python train.py --num_key_value_heads=6 --intermediate_size=2048 --hidden_act="swiglu" --tie_word_embeddings=false --learning_rate=0.00211 --batch_tokens=[32768, 65536, 98304] --doc_mask=true
Each number is 128 + 24 x the weight over the matrix's rms, rounded and kept within 0 to 255. Layers, rows and columns count from 0. Numbers have three digits each.

# layer 7 MLP down (transposed), 2048x384, rms 0.093, rows 663-699, columns 256-383
156158123121138079140143122086119117107133160136118188081113122087126123127122127134126136160182118133162168135115145146150144116131113095106113143135135125130151103132128142177152177126145164107112102110159137135118122137163120163126099148087091125127161058156134124109172127123083107123102122138169136161114164094153115149127093124105132110130104169095124085117173121152138093108111
149122094133115129149133136088133101101164144150126134111096130126157165155135124153164131122135099122119137153125106150179154140124128117115094166168149092152162092072103122089132145135104141145130096119143110146124075134081126146135109125120089108108143119079132129158151088126112101135109145143122143135123141114111106212115145134123129094112100122154170141143154154129081112112106
125151171137117132074121158080118116133137102129097163134117184121125103106121131106152155110137169094099081118132133134180096096123089136093124124150143148150131119159119131115154106179171124136112116127122123098140149098149111144121118112141125074103123127096139132150078122105137162110109080144163132161171129093141132156115111167148150116072141145124147130141139119127147169089133
128115102134163098114123111130146075138135091127093161149159140135134162152141151125160078130143115152129122145130128130159096143093101150101114131123101142136102129160126166110134104117091115131097109131135108105140149131091159128147083093135168109138109124168115131129109134072142093153096148133142132139122157154121119130131100170125132126121149121109063117085141131123151147127123
109088105116102131113133134111087179140103149163137113113146119126114150156190097121149118139161088134134111092117121134169114092135097104161101124151131132149148132145141108134105163105148120099133171129119120102114148147106122122132129154149082119095121128153094139103089195121121123130143120139166129128132132093115131105171121138166143122104107143130082094109140096108127090131128
147113140100160100049152122140155117136120116124113064137133112151121133140156110146120146141101122146130118162120117143111149160111105106086153161132133151133096117136154118129098097129164142164103165146140101093113124111133131122132130142114126091127135136121144085112174131175144075102104091097123126131163113141124152163085129119161100137122138088180153118071124130130147147158145
132114197095186127151076066147152126145137085160072128127115152152113115163128123146168145110127179197123097113113136117149154086112105100133115124116136112150106170112087125165145178105121145110135093141166151089102108153120161136122135115122107085123138108132137137063096105155113126155159116115125121159139139113147117158106148095094108130142132103142121115116134109165136122088126
135147118110139149115105108129107138149097159157114115154152133127130104150137137101129128132093127112166096140090152112101140147175136130120125129093114142127142134136129164108126131088105124131122168095127128167140143123121135124152145122136173151144162176146144117137165121180143103131126143140142082098139089161159118122153158133133115138104135106125088121153111133113158155175105
106115178170134142104138149155129093132143154173125082152117115157132119084106101100139152156129120171116130095176121134098122139153153132085133104073106111149107140090136145151165120120095147146089143109146133139105151089123157094123115147119103139112161111187132116118106086114133132138113110154121161153079107109146140088059116099156069128181152145108089160095073132151137145177123
128152114151131149138113185177147110134098133120149096122130118159102168153122118150089100169101113121097137113116143096141103124139123144175127123140139132147140139156124129097162094147153058135147158140187138175122092124142108123141123116139149082158142119085155126120109105107163126146134148140160140131144138142095088176097116127099181113090146096168119152126112133130132148134121
155112143110167120124121136100146134132138112141147101145135144109119099140085137075094097095079150128107128067162148084158094121109121158140157108101136109122114142100115130103095152124136141123134123124116132117114152136096148101139142135175133108125130097098094128138136156087135131124109174156109163132115074150111124123124088130161143142105106176098081125114142151086136152111123
127093110127115117143153111114090122139153119115117140120158097125174135111139142145107113156175129167112103115109086160105156150121171125136121107109135155175123150115123134140118123136139126113150096127131163144100185104146129093136132138138129121134127174129154118123131139121124168126111202131152135116123168121152093129099136155131111142095133129091109161088154154125179193109155
123115128108146110149133087125126125137133127132127131109078126133142150167110156161120137171120159148112154139141131136143140112098163121115100125148097109110142129122138131118138138142143115135101143145145167141154123147124108170167131153187125159111134127120107120170123119127110091114159132106131118090106122130131111146147089135119132124133155127105148126151100170144160119135148
132129099152143151115105136104131133112156140153132132091133178143122156165145190167110108137134151097132120155168168113133107121047125109137056112141175141119114134107134105099124151131084117137132118137123158159171156128144115095104166091129149111082118123114165163093116132129094083146114161156158137096160080135094085122088143159106063121108111141161116108101169073129112119141134
163149130082125095172100113141138155154102120099107131116159114113136163129163133100082126139123131096131133157111110103139122130119167101115128167121106080131096168170123139159107135139104166179134083125108154094065127132064144110120136135141138100076158117135104119131147146121145131106139118142117172130183103102099161107160138128164136154097133133120139121107095133136130129157127
150103158111116126139109128133135076184147158133134092132089151099190101129149157130128093125141096101109144115084144114147101087142125130125113144111113124165109085151122121117146105141153149135173114111092136178142127057132125093093146136151136158185140112138114119146110138133123167182145116104110128160127197123152116182153122089148122144134143156125146133135136103101124125132136
165107137143101167177142149114135080105142126103144117138117126108087134144134117120118178114105137090099154110177136122129167160129138150144137118126150122137124124106171098134134148150152137084131095139150141106120108152137149198126163152154155135119114133172109142108132112096178151123129142137159111123118176118124073146143122139103127190159114129158141159153138154106113112137087
144094144142132118144097114134103114143121092125114154163103115143125155120129117125141147144093124149160112122138130097126116138143143129131119131102133139140063122118135130150145143111141144151138123138157113105119145124120116077128108128151150122164125132122156127129185109131121159147133138136143129152129098145115091129153159113167128134145111102126118084168138135110139119130104
130141140166168140106100133110132136168115087121174108182131137103114156129136155102104142172147149133130131138130124117110106067163107124175093150108133113140128106132151059129167087134158116142103135105099104120134162185181118114167124100140129140167142142122145140131099141125146132114118140111134127160115129119150138119124094149134124095123165139146097108144076146145124121127150
141134120145120158135119112121110113126116155118088129149079136139150118151104157136148149070123171144167160097136107142086121188119147164113100125131168154127175127145178147102125174126142101121121118121166095151159117134140136101163145151141065102136144141131168135091118158131145148169108131119104146156144112144136164145104125099136070114130105133092123128146135150127147106090148
082117101145182158149107118119154115129149105145145099164144097099175116142155105101122148068109167135091127115145079107136092142114092104168105107184133120127129111109109104108074074124138129079134165105135145117134129104142109134156090126103138134133170193150142083116178132132121148137152144132126116150147115127086127092144135121150178149131126121137071145123136128109155119113117
094090135111126152092157125146144129117106151100118130134162135187142099109182096101111128161159132107111154150129141155147116176132115159074134114127095111114094137141169113116131121139092143109104143142118124122121137139122119130092113112135096152101112146144154134125142134138074114124125115149132108177161103143131107111105117156120108134091123125138127103146130100159140146099100
090127125126156136117121115128160054104117135088097131154115142117129114081104105123130128178154184129094107150157090109095078126111109125124099140126152191134152074086145088155128142131129135136168143122122108151146157135121093142105123174125137126114127139123134094114147157158164140129159139160109146137130082119121172127147139096117109120132177138130120138129160068114117137110097
141154098138122136163124118132122142162134145156117121088099111119193158106126110131100141134142133131088126099109131111099114150124111129118132149119155145171088129125120121108168119087187170127151105169158072144108142098152139164126131143101134127084182134115092144120096098121134119163178100119161104152127135102158099117090166113140110156112092107154136146095161095092117138160098
143126133137116108142085102114130094139174138118128148146103130131160137101169106202140126079167141136088126122111110153146132162154088129087106153105175138129159117102104081085145177100095146155092147124125069124121140149102176123127163128140094151127109111125166118139124139142148129146131104175152148114132150142140094089142096089140146122148123178126123139123110165127136134059141
134100115118134100165110150153116162126136154124119108116130151098108129150140122172168131171096102148140144123143137196121114121131124109097173109127106134172171141135152125124099102127129103153133091117153191146130100169134098149114187139107121139128115085141099151139117146151130116098125129133113142135135120123157107139108100122143134192106134133125146139109166132118114153120081
120081137145081166119125148140127146106129123158142167124172122114089132108145147146104140095166143139116088110108089137131164130162099146132159075165134115138105082110102135147132126122116191128134114126137125138129161145121084108105144092140113086124127116175129157106154142131135161151130124136121144203090160138146118129127135126125116093085142132086105141120116109131115147091120
119121106144089112100136126123150124174154132130121104139127122134121144120134096151122119123160107148112141173153108110098179155135129078134119118104130130132180110140093107103106156093146159087179058151147142142108138126155164095102144172139084159143148136139160119154088150130133088051156095152072140126133168153151105090185137076145144131122117091114099135177116139166131135125105
141078169093138115132089147116128082106110117121168127129106168111131204116132163156127139149113125060123108158099152111116148112109108122161108108138159140140118137126113114180122080117120096130119163126133153194147125082085127191160160093140150118112101114134100118159130141143123146138070116145148156086114166117135162132123157122137150118115147109133081124098158099124166146122119
104095132127167102119122124112117120107105093136152132120155132123126048115145149120108132165145154155168153127135147082154125113113142159135119114149132139139088117121100109140126127139127075136132115135164134107126140157140127196147116145144096128142123141111090123125066157131105129122121099143141138134124126116130145129149143165111124176131134138141057056138101137088128147107149
146134124133147153116085125111087114124103120105139145115102182143112133172170109128127155105115110160105105115122145140140131171134126100096155097081105117112106169091103115141113129097126129131137131135170157147074124126136101174081142139121184091161109164090162135099149130163087105139116130104120111093146146206107117142116117139132124157120144129114138095111124113132099111103147
123130150188107137113165116138182106110124087080117098142106167135123136107097094107164124162096162141121119081134196118113130147147147130087130129139110178159119145123116116143122106090125110131106106114101131153146129188114100137104166167150095098130106156097124117179109101119092170162116134143162114106139100094086124146091155186149142186159126095098099129118113135177141131131100
134135158070125130134138134116140126090136084118138068101132148113083132127147151161131094091144135134156152160141122118136105104125150076136143103112125134115148125160137140155140087122117148115111103135117116146128131160155110095150143148096187159125149156106133134099101120090134084118177120122078128167094141168094114147133191135107106122137124091136091147168122135148147125148079
129117170158100124112120082147175097130156117109135155118122125162126122163088098104167172110112118138114118094084103137126163127155115112133124097154140135113136119106135162107124112088136150134099136149145126099100119127066138117139144112159102152097106118151103101107145171130108184124127140113123087137118170119146133132107154124110131126134145114115126097132129141162120150103174
101116108155132100185139143135124146124161149114117169111158124112150112147110123135116171124135147100091126135128129132133155106101108142157110127092068130159087129107143156140140152117134123139091118140113131123153098092169135092092096078121112124105078127119177110201154120107189165125131100132119075108149075113132101120138144124068147140157132094145126144114118113117092126153133
138122125140108111161136104142157118132094136108122109093152149142160129086133105136134105105120136123138102120081107122122118137131164139108136154122135079121144144136133132127139119168127157116178120103138136137109133178140081110088104113102127091099144061136115144144064118136124174106139123156101139134138121128153142120120118134127122143126136140131145110147123101165101141094146
116145156107116136107130090124144107125159121049114115157169118142106113117103121100111085133108084130122091129155130113102120120133161114164151140106086136109115119151187195112103176129103139123104129116127167092110169153153113085144142106164114126149091146118127147117128098114175113160129145096156148113156120127102106140128155138148075113124168123111127111133132107099154085155133
# layer 7 MLP gate, 2048x384, rms 0.0977, rows 664-699, columns 256-383
110147127127153115173139115122105147130103142111171097098139115126143126133140107080167140127160091118124104138119131106150101138117141137152127143118128098135160137142131190180140098168101126139132148153108081121135124127100134161143168097077119117148152151087143136154147142163142116142130130162127124138103106131144156133131160169158132150108119127109115145106118144112076111137128
102134128153130157130121175067146138136126118099122146133122154078122158129178100123149132135162142149118151153126115125136147169130092126119112067142140151118101126120129111134147153129131106118121155118178130139192113141126126136099154125100126129110128129133144117080126147152143144101129114141118148157156117130116136100161130170123107117090090104121163150171097106096165124136143
143118121107128134156096116156106144095097144150139118151119183140134117120146171091141178134165140109135106125088124084124161084086132109125127105130124180106159120153119124159119125173150160142140124134189139127163102151104140118076194185143112108123084152137119125106151166124138163100131082116176104123119122116106140103133104110103129147128180128137140149154145104126141125132118
119130174130113135121094123128076155115129143095168145130150099146076105107181093136094147117130127103170165146167126082141097116101094158128113090112119120130145169101089110124106114126158155119115118112077138166122131170108165103168090176114127117147149068075103139109118094180106137167101139113177117126137149132132148134104173152117150119110126136149145136151133068113123140160165
149123129130119122127112145103121132149141131140191147127096151142173142110166119163164097117091145128136136138117131101162118085173136124120101097167122147131134135111103168128107160108127075117144099146101140099150139123102140094121100129134160135151146141119108089125089125104108133140146123117129145144128103133080128129169100123132117084133136168134120127107145112113149105123103
107091154140152107163140126131149134121093134159128104106146126147152125104143090117103132151136135165127092099101131119158134117120051068147103065180139148191130131172147148131153133115112133132122121095078124109115128141097106162105140132117130136099122125163112121123107135093126129116100169167111137110136086140107108130132132171097131117150138126126155154140152130157127121122076
111118138136133101195085127136120117145131124103083122140131166162136142119081169169132156094116096132154076156077163136107121143154122143121088110155124141137144171124084162081110122123149134149139137151130148167103130186094140149121108156138099102123151151143118132111123117141112156136081163125149165105131121155129139155135114151125135107109130132125105142110175137116162128155111
133104109105128129091139107107115152115128115119118147133135175138139114124157128163111104123101116100145121123097072080121135142125111124132140134106127153055136149097117143154122182130120087162090135159120083135124140105079146137129152179106144097100095073107137110158139120159130141137152148096136151129099124132134147126138152097167147139127180151154150125148144092134121191140166
135116152143157116130129143133153137108124173123132172115101145126122156130102105149173074132117144122167164150151153138101115123125131149154165130115151186141132093117141165158121134135110135110114121155160134127131121124132128082092150138120115087143146187141115139158120157120170100136152148156112117153131141111207116041133117131127114073146141134131120121089127165133127149137111
131152140107144093097147156162120124135113127148110117192128128129154059129113134122113128160111165137139121134111135095163154095143142167127094103142139122107152113113106124114169125139082118134144146105082088137154123149178148131116147082165091120111132093103121145106147128115140105177074175110088163123105121126189130120137113141095117161132136091143140123138139131130151134160099
097101124157134131143096158135135122134103100141135110167121045092176138135124127105096114134162121168093118158131142140146105085121164087171157141098112143153120154144117127130097144150155165096141108102088141128137176098121083160107103147120135140133113134156115117141098147102103111144148196077161117126134145128117113121164104137108075120101104114136114130147146135143134073095118
138169131094145118109109131151082110101125152127125089096144128132146091135139149101142140135123081115144072087149162112154104149138141158153141155145091118161101078132135131125129114149113127145142140154127133112104156100132114129146135118116106147168123163118119139061169130121110140128111100114129136134161153149094145143118116117111126110135123145136128143081132125151135111134103
202115169133135141128154131066154112068091131174174100119125117144111114156142143093119142135134141142137106128095115134151071158116138169151089103123130154119119113151104138125078160122157218186078118098117131110162073121174149127140136170155134088135133138095137137115146129150109161193118124136097119130112176148128106167085120122125093163137133147148174139099119140137134098146153
101143137123113132130129078151115143098100128135122127123138098142163134093149154127118106165151156117134138131124111124089119137099113149132153122126119152141121110132110125144152117113139159120117161109130088153159103140108133115140128151118135116151140151120128139125102142135102129118081173165098132130158141117153138087142155138090148119152091120132142137088153124130120081090155
172153138129126122096110110119118114107103127146152142082111123122069171139110177125168143139111109123133117130142141118121109101134127108117123113112140142100130105120116092114118122163114117112136141129139122098098121156145098149108120163147117112153102082089123091116133132147127117156118159103170166114110069146138159107094139115139088138104122112134146100118119115125132116174094
134088111107098155126143130078153126180134135120162114116144175120156156136100125100156119171107117124126122116109073147092133145147124122143151110141107130144114139159138136142156079062131103114128089127158146085133115134130126110116158121153070177141165136094122093112144074122182124097168122120118143122090112120124122110077130147140093135114150097124096148131153143131077097176142
133099113114095137155126101134099092090098111107157144147172106120154107077115126125114120156130172122138137105129129176119120134111138081117173125093147125131151134130115127153088079118142121136127123183134066122156119151092089105152142140144112135106126175121064137145064158060147126129086127100186103110138121108137124116127124140160075134162144117120151107101122117109115150117134
175097145144150124144132083099123116094142119094109157138129185054129148149142155133140122138172103132094167129143093126093145109149145126099125132121159132135103148089090153159129126154128115137095095137126082137152152106095114126143120091126093141142127128093110175139108132127088127120141153121135130139115179137116089103135146079124096107128133146152175137126111148155165109161131
109159141143092121141164142117117145129128148097162121093111101141159149093112139130134114126123122148142103117105107111144121099149168101130111114087141113083128147127134108128109133101097110112108114154147117144138154135136134117112115125107130112173104135095102151175093097122107133128069131102128160135152127172147120176124120148149101147116143112148131131135119090139173100170123
152132108122131125133104144123136105140120110113140125119136136159117155134132121125145140093152126166148158148154093120116102126119134164110140087147115105121065122147127174177156133129139151115090119120103094167098123128138129120117124115117142090170122136128127160132119108174157146132144156126150136209118124135164149167135112132087147121118126125155143115146156166164148144146107
151105104098136115146152112105087124193184168153136138106134114129164141138151135092117079116102110100140115150120154104136126106121119094134181114164108103101140160114117130152042093102123175154124159129128110133146129087094085140130120060151124097149203135179110111139108067107119098148124161095130123133145179145112131105138113149089109159124136108145139127144098141072132103087082
128151143116123125131134120091130145114130118113141131097078122089109144135114124098106107118152123101142119108099102118112150140154164135092119096136156124127173141118147159104158133122126137121104106095183164102107153145130161127111143147170094137133144142107134101144183105102127092184133136109134149109125143065104118125112134165117136086134141119132128138090129104117155096124123
180126105157172102099097168121158123146113120090058159160139172180151210129151150163127091126135132095108126119143085109113108116164154134106115104142113170121127134145131119084081146117137128079122147095184127115118116102176155124158174100119104157091119080097104102127159121150144155153141141182143119143124112105095089119147155134114149153116162083132149109163117097091099097124127
137109152106141077115107120099131108101134139176149138147103134105112126115132173115101157084090142124158131125116132116128104130135136159077115102110146126109089143162121081123133110118156130123125086127074136118129102097128174163154134127155146120120110152078155144110107118116153131148154102117116107170093152102136120140106186152113170076094065159126120126126177123146186109138120
148140134155133174113122121098134146106127094177113099147119140121110109117137108125130130135158130128104133136120105092089099109108088115093133113127141160106078151139098097128107155124112094140081162117125135149107151133178132122146113123150118111072085082098116107135123140141121157125115135155117121141114152117140134156162164184165093118087116137124146110125102160097133110105073
165157112115101143153091146115126141180154155108121168070113113097139119141151096101143099118116112155102141139143129094100140092126138146134194082126144131089100140108140133144173146135132099126138143090139124164123083149151101141109127134113145161095107119128081123136173101137153122168116123102127127146140097136132165128094138104122159119135141139123108097096133155118156118169134
115120121169130110105115164101165148100117130126122118122126148103104116109073194136125173135124099167105077126134136068130155134092132099158083108121168093127107135167145133117126147093096153116113145070119134134125137127104138139141142131100121129082131146117115150167123141121072144113128089112132107163120095147141166172158107128102109125120098127123117130102088075147099121133142
097156128155115132149118111122186113091130157167171117137147137130100148155159153113105115144177136144109115106145127147112094096112136113115147141120113071092088095154133125133096154119121119145118143136132086124145147104131094085129135118125175152170127126123153097107109136120142173106174135129107123143179114132127155148104135105107117122111096113130117126127111128124168137114155
176155116141121135100124093107150128149131127132107117097120101105148109143146118150097078122128137147100169130155134155133111108099133141176151088134121150107100122108079166146111163189128160098093123115064113137084124101101136187126123166092118083135136112134083151140111151104148117130123156129139143159152097147134151093098112094167060137129134087144119156108123148141097113125091
117152170118154118100124126085133141184108101193089151133177155158161148121169119126156123135111103148138116133072112102079107115113155130121123151126145165104156139122108111125131117175114105146144164113115104111108116135138148140126120125126173145146092099128132109132151155119167132151133185098099121154109126117197132125119129129133157159149136105115111130087136142181132099126129
101121108138118112121107121135152187105134143092129168118090175149122128119079165154113158120114124152112149129111122136115131105118135154106127109188122132116123089145079132157143125096090112129144132135113127147101171144091078140082137146140100146109148093123107129099146128098147116146108197130175084095145113108131099125149178110118090146095089101142116133122138127136122134168123
161117141158131143137104084134127153150117130138125140147132103132126140130123121116115114160128125134130139077118103133130066120122142125093124137060107097127144146118104128113142137111113150151109119118120151128124087122119141175073112120096127125182124123116141107115158127126122162147152132133137127169111126128107156139162086128106149161134131116122138096091182117105131156133119
143186138101136068112096155148146113114148159143168117073135121140167135107125124147157122089098118170143136119160179148100091152117145112091114143099078127130170167176104074153131108143141137126141086151152114056132101122059102122127167146136097098165137132173116169120124119117124173138083129150135144152095119163163108138165137111114137148157131178128162110135155153111159125134133
181138098137114108102108109116124165140123146163118187127161117093108128088093142139089120171134114141154152118168088113123161103118124130097142108133167141101130165129160130137107094129078131101084137146128128107124101099146141144155099151175137158131095099098107135096125118132104166127159185128112172144131145116138149147161116145151113133132124134123140131145108117139145152126121
157140123149118107099126135123141123156119061144114129136091112168155065099113140121148117116117124105107125161144124139115136097121134116060157091131165142117158097132159147141114048141163114115162127047115125135164157142116131127099101097149140105136132108131143088134129144105139164123116189130141105134145173161174144142134120103131169115104117157146174122131102110115128150120126
169185122102109118121084070137095144152112133138123134103154128146104161130121125161188128150140100082159106153100139117159140116127149092139103134121157153129158188084137126174129119138099156139117125159135135102101158105118145090124103095119112142128134120117131087149127100091100114097107062152140147097163131128158122137131119118149108137159111121138052121097146145130077104095093
# layer 7 MLP up, 2048x384, rms 0.0973, rows 664-699, columns 256-383
115147115111112127136126132145130159123122096161108123129155147121134096145099160139138114129111122123067113121120153102106148108118148093163100147120162155120118123145120115099102141107151100131116130144112132123099144142158134137085091151136148120095104107132132110095095140108102126117104129121111128126161135146109117110127111152115164109129123098165155083130128105103118115126132
104150121165149169100100167089172139117121144100145141120137148088121122130095104124136100112173119130106115141160142161164130148142137133143159132157128133132103086155138129132143182119152088116127126120137103139132103153132104120106161094102107114122112102134127141120141139117108116129118096122116142160121116095121138126161146138144108118087124143138149085190156090124164141118135
168116143090124149103159146103116144128130077113093132098110116116150108104100107175134127090112102128119089109138162101154093142131110149081142089143115117114123156104129123144148105122119138147097164142143185122123120137174120110163109135107139146094142149156148119087124148140129136103110137161045137129145151143133132143130124158128123122164115126128113139087140128129093132130123
107114162153149143113109140127123115159142089142139159110076121130143149117149142055133068159144146126123142119126126134162161115109124085158128112129126101127128144133161123129156142075122115100133121149123121100100157134112102112094121129155102155122144146112149140120166106153113161132122073119107179101109129155122138136095112136133127123123166121144080082122090070118117129166117
137135153125135124126154131104136140109122129087106128092171119126125100141187119144088146129129100130066122158134144112113134145134151121147125182117111151113121113113126128124106140124127119149145135140131149140122159147138125087155157110086139130123125155106144150131114148124149129123115142184135140171146163147181134138120118112127136179124168111139105122148125126160104146141158
093102145156115092170123136149111149166141124176101126129137159135158144162136119107127103150155086123107129190093144092177115121131112089123114100157131126157148100125087122150147165130087064164086108125095130123112153095126138136103144149105097113103138082152097118096112155100102121125125108174138110097125141131117115073126093112129147149100188094096101099125136161173124095099102
159107154109075135071135148081150143100153128167166110155150153091119119097157113124132107112082127183117142128129098108110093127138163114143181146107123138122115127142159128151142095107158101116139117096071144100144124101155097127115141116100147144096091123135151122098079146075139117091160113124100114129153095121106106107093133108161129150148136062117079122079127130148106106105106
114116180135118175085145159088165150105106111107174105128083111127083123131129113149173130178167157147137109130132112146122154084102113163125121150137056157140106148153149183060130108138152158158089109146203146172119173114107166134145121140071083113135140187153163142144129130140114151186129147116129146137138127130068125122132123092128152089135112150129098111122178117122140113142091
110107143151158090158113085104156126109090145131178129119073113142126133135112140102125137115144127106145144140162133143077098128143163162108126137100136145160128088132054157166151130103120146105143121147123109128139161137189168077140185138112131167084117164140139125149096118096126140132128136126106083140134144149152128096116131144107088097108129132131156149139108112133107114126147
105146172149157109083131160124103156196126182131167129173151134105132129165128125126136131161129117160131133092132135145127136161116154151131125128145109157145099125138129150147166076160112106142147109142117109150158142126155131149157135148122089124150126118130089191099166096088152122154146126149108129100112110123138124087130103133094144137143098121155131199105128172117166121105139
135101117105100104144099143125130151139149117125098101178154137101149137114132133161118153099083118137110109194145118086128112155176154117145131139100131111135156100123138161104106146107193166160118155102148156107171109124174111130177119114087158105119122169118126099146142135102141130122141117137103163102149152157108085082154116114103120118137125066112103144100102155118158082089117
136135114138130147134131147129157152135125096125126138164114089141111133156101139155103149095111172135119155142101099140093151081096124145103094122108154140123125170130106137098107146115140138108119137086102142150163130146141106125070135114118134086077092126138128103145133130146138059114131150141139095122122111136136088169160158115117118137131149108118140094128130130110150129107174
118114097134156184167134140139101155160079163137140100117147139108082127095184116128107111119107122150141170106134112113113119157127152158158163118126165130120114102111138106120127144151093082154175144133129109159097167127113138108167123124130118137124128119098135150114109102113108168194176150146147120093101105137105154136121096128088139106165207108157142151140110105171132121142151
097112153117119143111137087154132133108098148119174077111083142124101150214131140120118144181136161097138169142126116119145116127116133105141148139148137102121113110122147107115158133111152175134134142095137110057103103122129151143137103151166114125137131144115140118130149152122145074141095146149100126130165149107145135090092135125137141114149144122148115134119163124090082105105135
131112114119108126134082130140135129138141150141098106103144133135112128166088118133131132119172135137143136107119143108133145113123112149120063160131136140112117135125154134167103163151116132148123108145127083150133148148106113175151089128119116126154102128116085074110124139122114132080085164106151151128125143108164108099097147149130091145133107154191142126156135135103120117103129
113108107093099113156127142151145135127104090111098128123163157147081143125123094157127130121139133158152130108118105140131149114121134152126157167108161091097132148130108125155122146148156115145118137125145146131152121170186153140132113142128126157132128120123125160107105097133146122127127109114158119093097151114128087198099152120076110172141121107117126119168185115118129138121144
104153124138167136056123158154158112140161152159112133106106149144104105132142120125097099144158101112148169143134098127131149112099144202115203129137140134151159117135119114113119139140136142140133134114144169121088134110141148136087089128126145130159115103143145087118158104162141125137169156171104149168087119146121089141144150117116148097081098135125136124126168108094115128130112
141111132136114154049149126108121120152082156139161131165132153121105132171127086099123135100112120112153104164101136107146120108106105072142119164095127117122156125132134096141106124108149141105159135125127171133130109133146133114114166110135127169077119131109146104116169115108112133116095155174141126079128124087164162112133129117094154137118122174109134156110152103094117192113136
108078127135152130133158151149139135112094133115189131112158134103137130123123151153126182154133143119135187099144090119113135104111095110119142106146122141094131130172128125134160151119134156140100144132136136163143137118126132142147172074170080133082128160099133169139118113107152140142107119101098139146159145108131119106115132127158113109152152116119081112143144151140119155095142
111124114147147124082143110137147104148139137094144131120152119107138120122125141110143166062142152150134097156129104150080125136131099152116151141165134104146129096137061137114127121142084101149153138090111173147126086105126153122096098112118160147112113144164121165132061155122096102146141106074102088119087152105103080175108137168127134149134133105145133193130101162124156070115138
141131119114147151113098128084129126086104163119146157108096211122112115123107103132111150132113111092139117164125085144091129153142130170078118129198115123069124152116092147108142144142093166148092113129113149101109113139132090123116168102077135154137105115118138145149105126125147109101130097097140110160128107097131114127075152152161151074113130159161156129119090156151150163156140
062134152106138152133126135140138116102115154120068130114135142128159149074126142121128163123137145127121119131173097120110158066135129127129138095108162170151126119160141088121125089098077109161127092115107143158155130148129141121114091088112092124142131114136165128152169130135081138161122170123116135118125108137110118175134136121138145102174121126132123110123165121148107129137119
101101165066117083161095105091111132130159154112116144132139085157145124134119157137148153125111144093125102164113154089094137154120096149105106129127147147108155138127101132124174119136136161104105107154122128096123136154129143169093102105107136143155100107126080120163134122113077165151092156096145136096159084135125099137158130070114133172061140094136082109135127102135138140118124
126146154153116134142102104120147142112133131128127086130112127144110098159136146116150128124145104166123149136093128111159130127124113115147118143108068121147168118153116161121118183134099148129142168159176099130137137150098149127110127123121085133177100132185094103113135142125143102143123162124169108088129129100113157142158129135074125162145140082127126082138113132167151146130131
107149162107129122139137089136176169143117131134128118113144123125080128151129155129140108130161097141139087120127122160081110141114130121090113120133134147142094100146150128119092110101154132157080137121144173104154109117097144129133137149157111060168134063160118119150128103118130115135162113143108134134103117133121095100131119125100129169128114154087128125123113118121117120115115
137145123164114109080118167103122111150128128153141106128126121157180105127104126142144117117087143130131092131079101145127136104132138125119107124143149125073087135063131107095154119143121135085169136138106140137143177106149072116104119068140125112137160137140133102130146128137187151147156139083119112170116111082135134112125145133136142082128112102097130142126150159145136134098150
125129107096122099127153143146120099129126161138098161139114107128122134105156098124157105058127129113123147123142123131117102131159102128127103102100109152104162140093101132145116145136111129091149104145117120128136138109104105124127165129133126138145125144130152125127146144140152108126150145131144136098143161102145111112138129149151128145156146146153120154158121190156117179120154
155117137163151141128134155123156159131111130155129119130135112125161137129105096129098173156137145071129137128125143118162156114115138105113122155137099108073126177079133122145132108160136134132107138090172153126120147114104136143111161109158133127107144116135129149151122123190119133175103101082091107124150115094120137126130159144135140112148143162131088168141124103139132110119106
111109160091113115137130153166115102114147105131153122164139169136133117130119127125158134107143147109112101147142101126112130161143139090126106136078161157146118149106146119171115112119124133172153124098139130136154124174128149139128120127155145084128154145150080113131117097092155125136170116107141144124140128104111084110149134115120166158124140132108152137129156105175124169110092
141161118115090094143145134112154110153117110148157162126129123117152131124131153107131124075134128122115166117066076128122148182143130095095096152128089119142144102149139129165128108150157157128127119098136119145167125125141126111118140175119154101149138093089116145160114123151128110145158162099118139129118121110177131088147169118142150148132131146133123119121131107152113116120142
147099106163124175158127106111133114144125140091138144172159065099131125125114103102123162126127133126153067122144152107134137147119140132146112125138118113130123138146104077160099127145127127093142135124116132161163125116126114134153156135157124122098139151110167164140122154124098139135137116103103142130124116141153137131134157165162115143134136123086167125142101103132188100137151
139111117077138103127127149125120137127127123144122123124159139198117162119107121143101119136140138163096136149114106140114102123131091142126123122152102157182136169113141163119115125136161114141166142105111145114121122138141131168129104142116147109111149100125114123123142108109134135139127150111132104130096130113167119087147160115123127114135117130115132088150092170104118140152131
115105186151122188142137106098170166101133153100170156083156152117197126132142176134128138070161110130132089154128071177123116090159107134088164145111162126123117155113164126084092128150122130095074107159098114194114101172092105145113123128117203118128125168111148091157104114138133054154121116118111130137145131108177137105122143156094110111093138161149096137167101192151134130179193
076111147132104152182141170166074120118165158070134115094113157128139095163148112136200121105150171121110131159105175144123152173123127154146126114138124106146134136154109129113130140108152117156134121131142148145099142110159126107108102092094112108114133139121132108127102138141161148130111121121129133119151117134156125128106128144106138109144087119134073087070125111157106109157140
137119120126143139106118097165123080165149174096131133131131169128139153113141121107151137140128155152166117101134156115148136123138170138109140138168146169118151126159130087120175133149120175161099120142119120103131102162142095104143146147164131149145109124138125110084131138101114103117127098160149145098076148093117131131096133135150086132142123113102123116093115122139124174155103
156127141107122095133096106121137107150131129108115124117101116154130123133163125139154103128118136135130093166124119151154136086143117106154096125131114153128122112114117154149133132112107122116126104145156175081120155095093148139144106088104117126089090156122149113101126085149085107139121091141112155116129112121107137110153147141131133139112141144106119098155091175115133121142118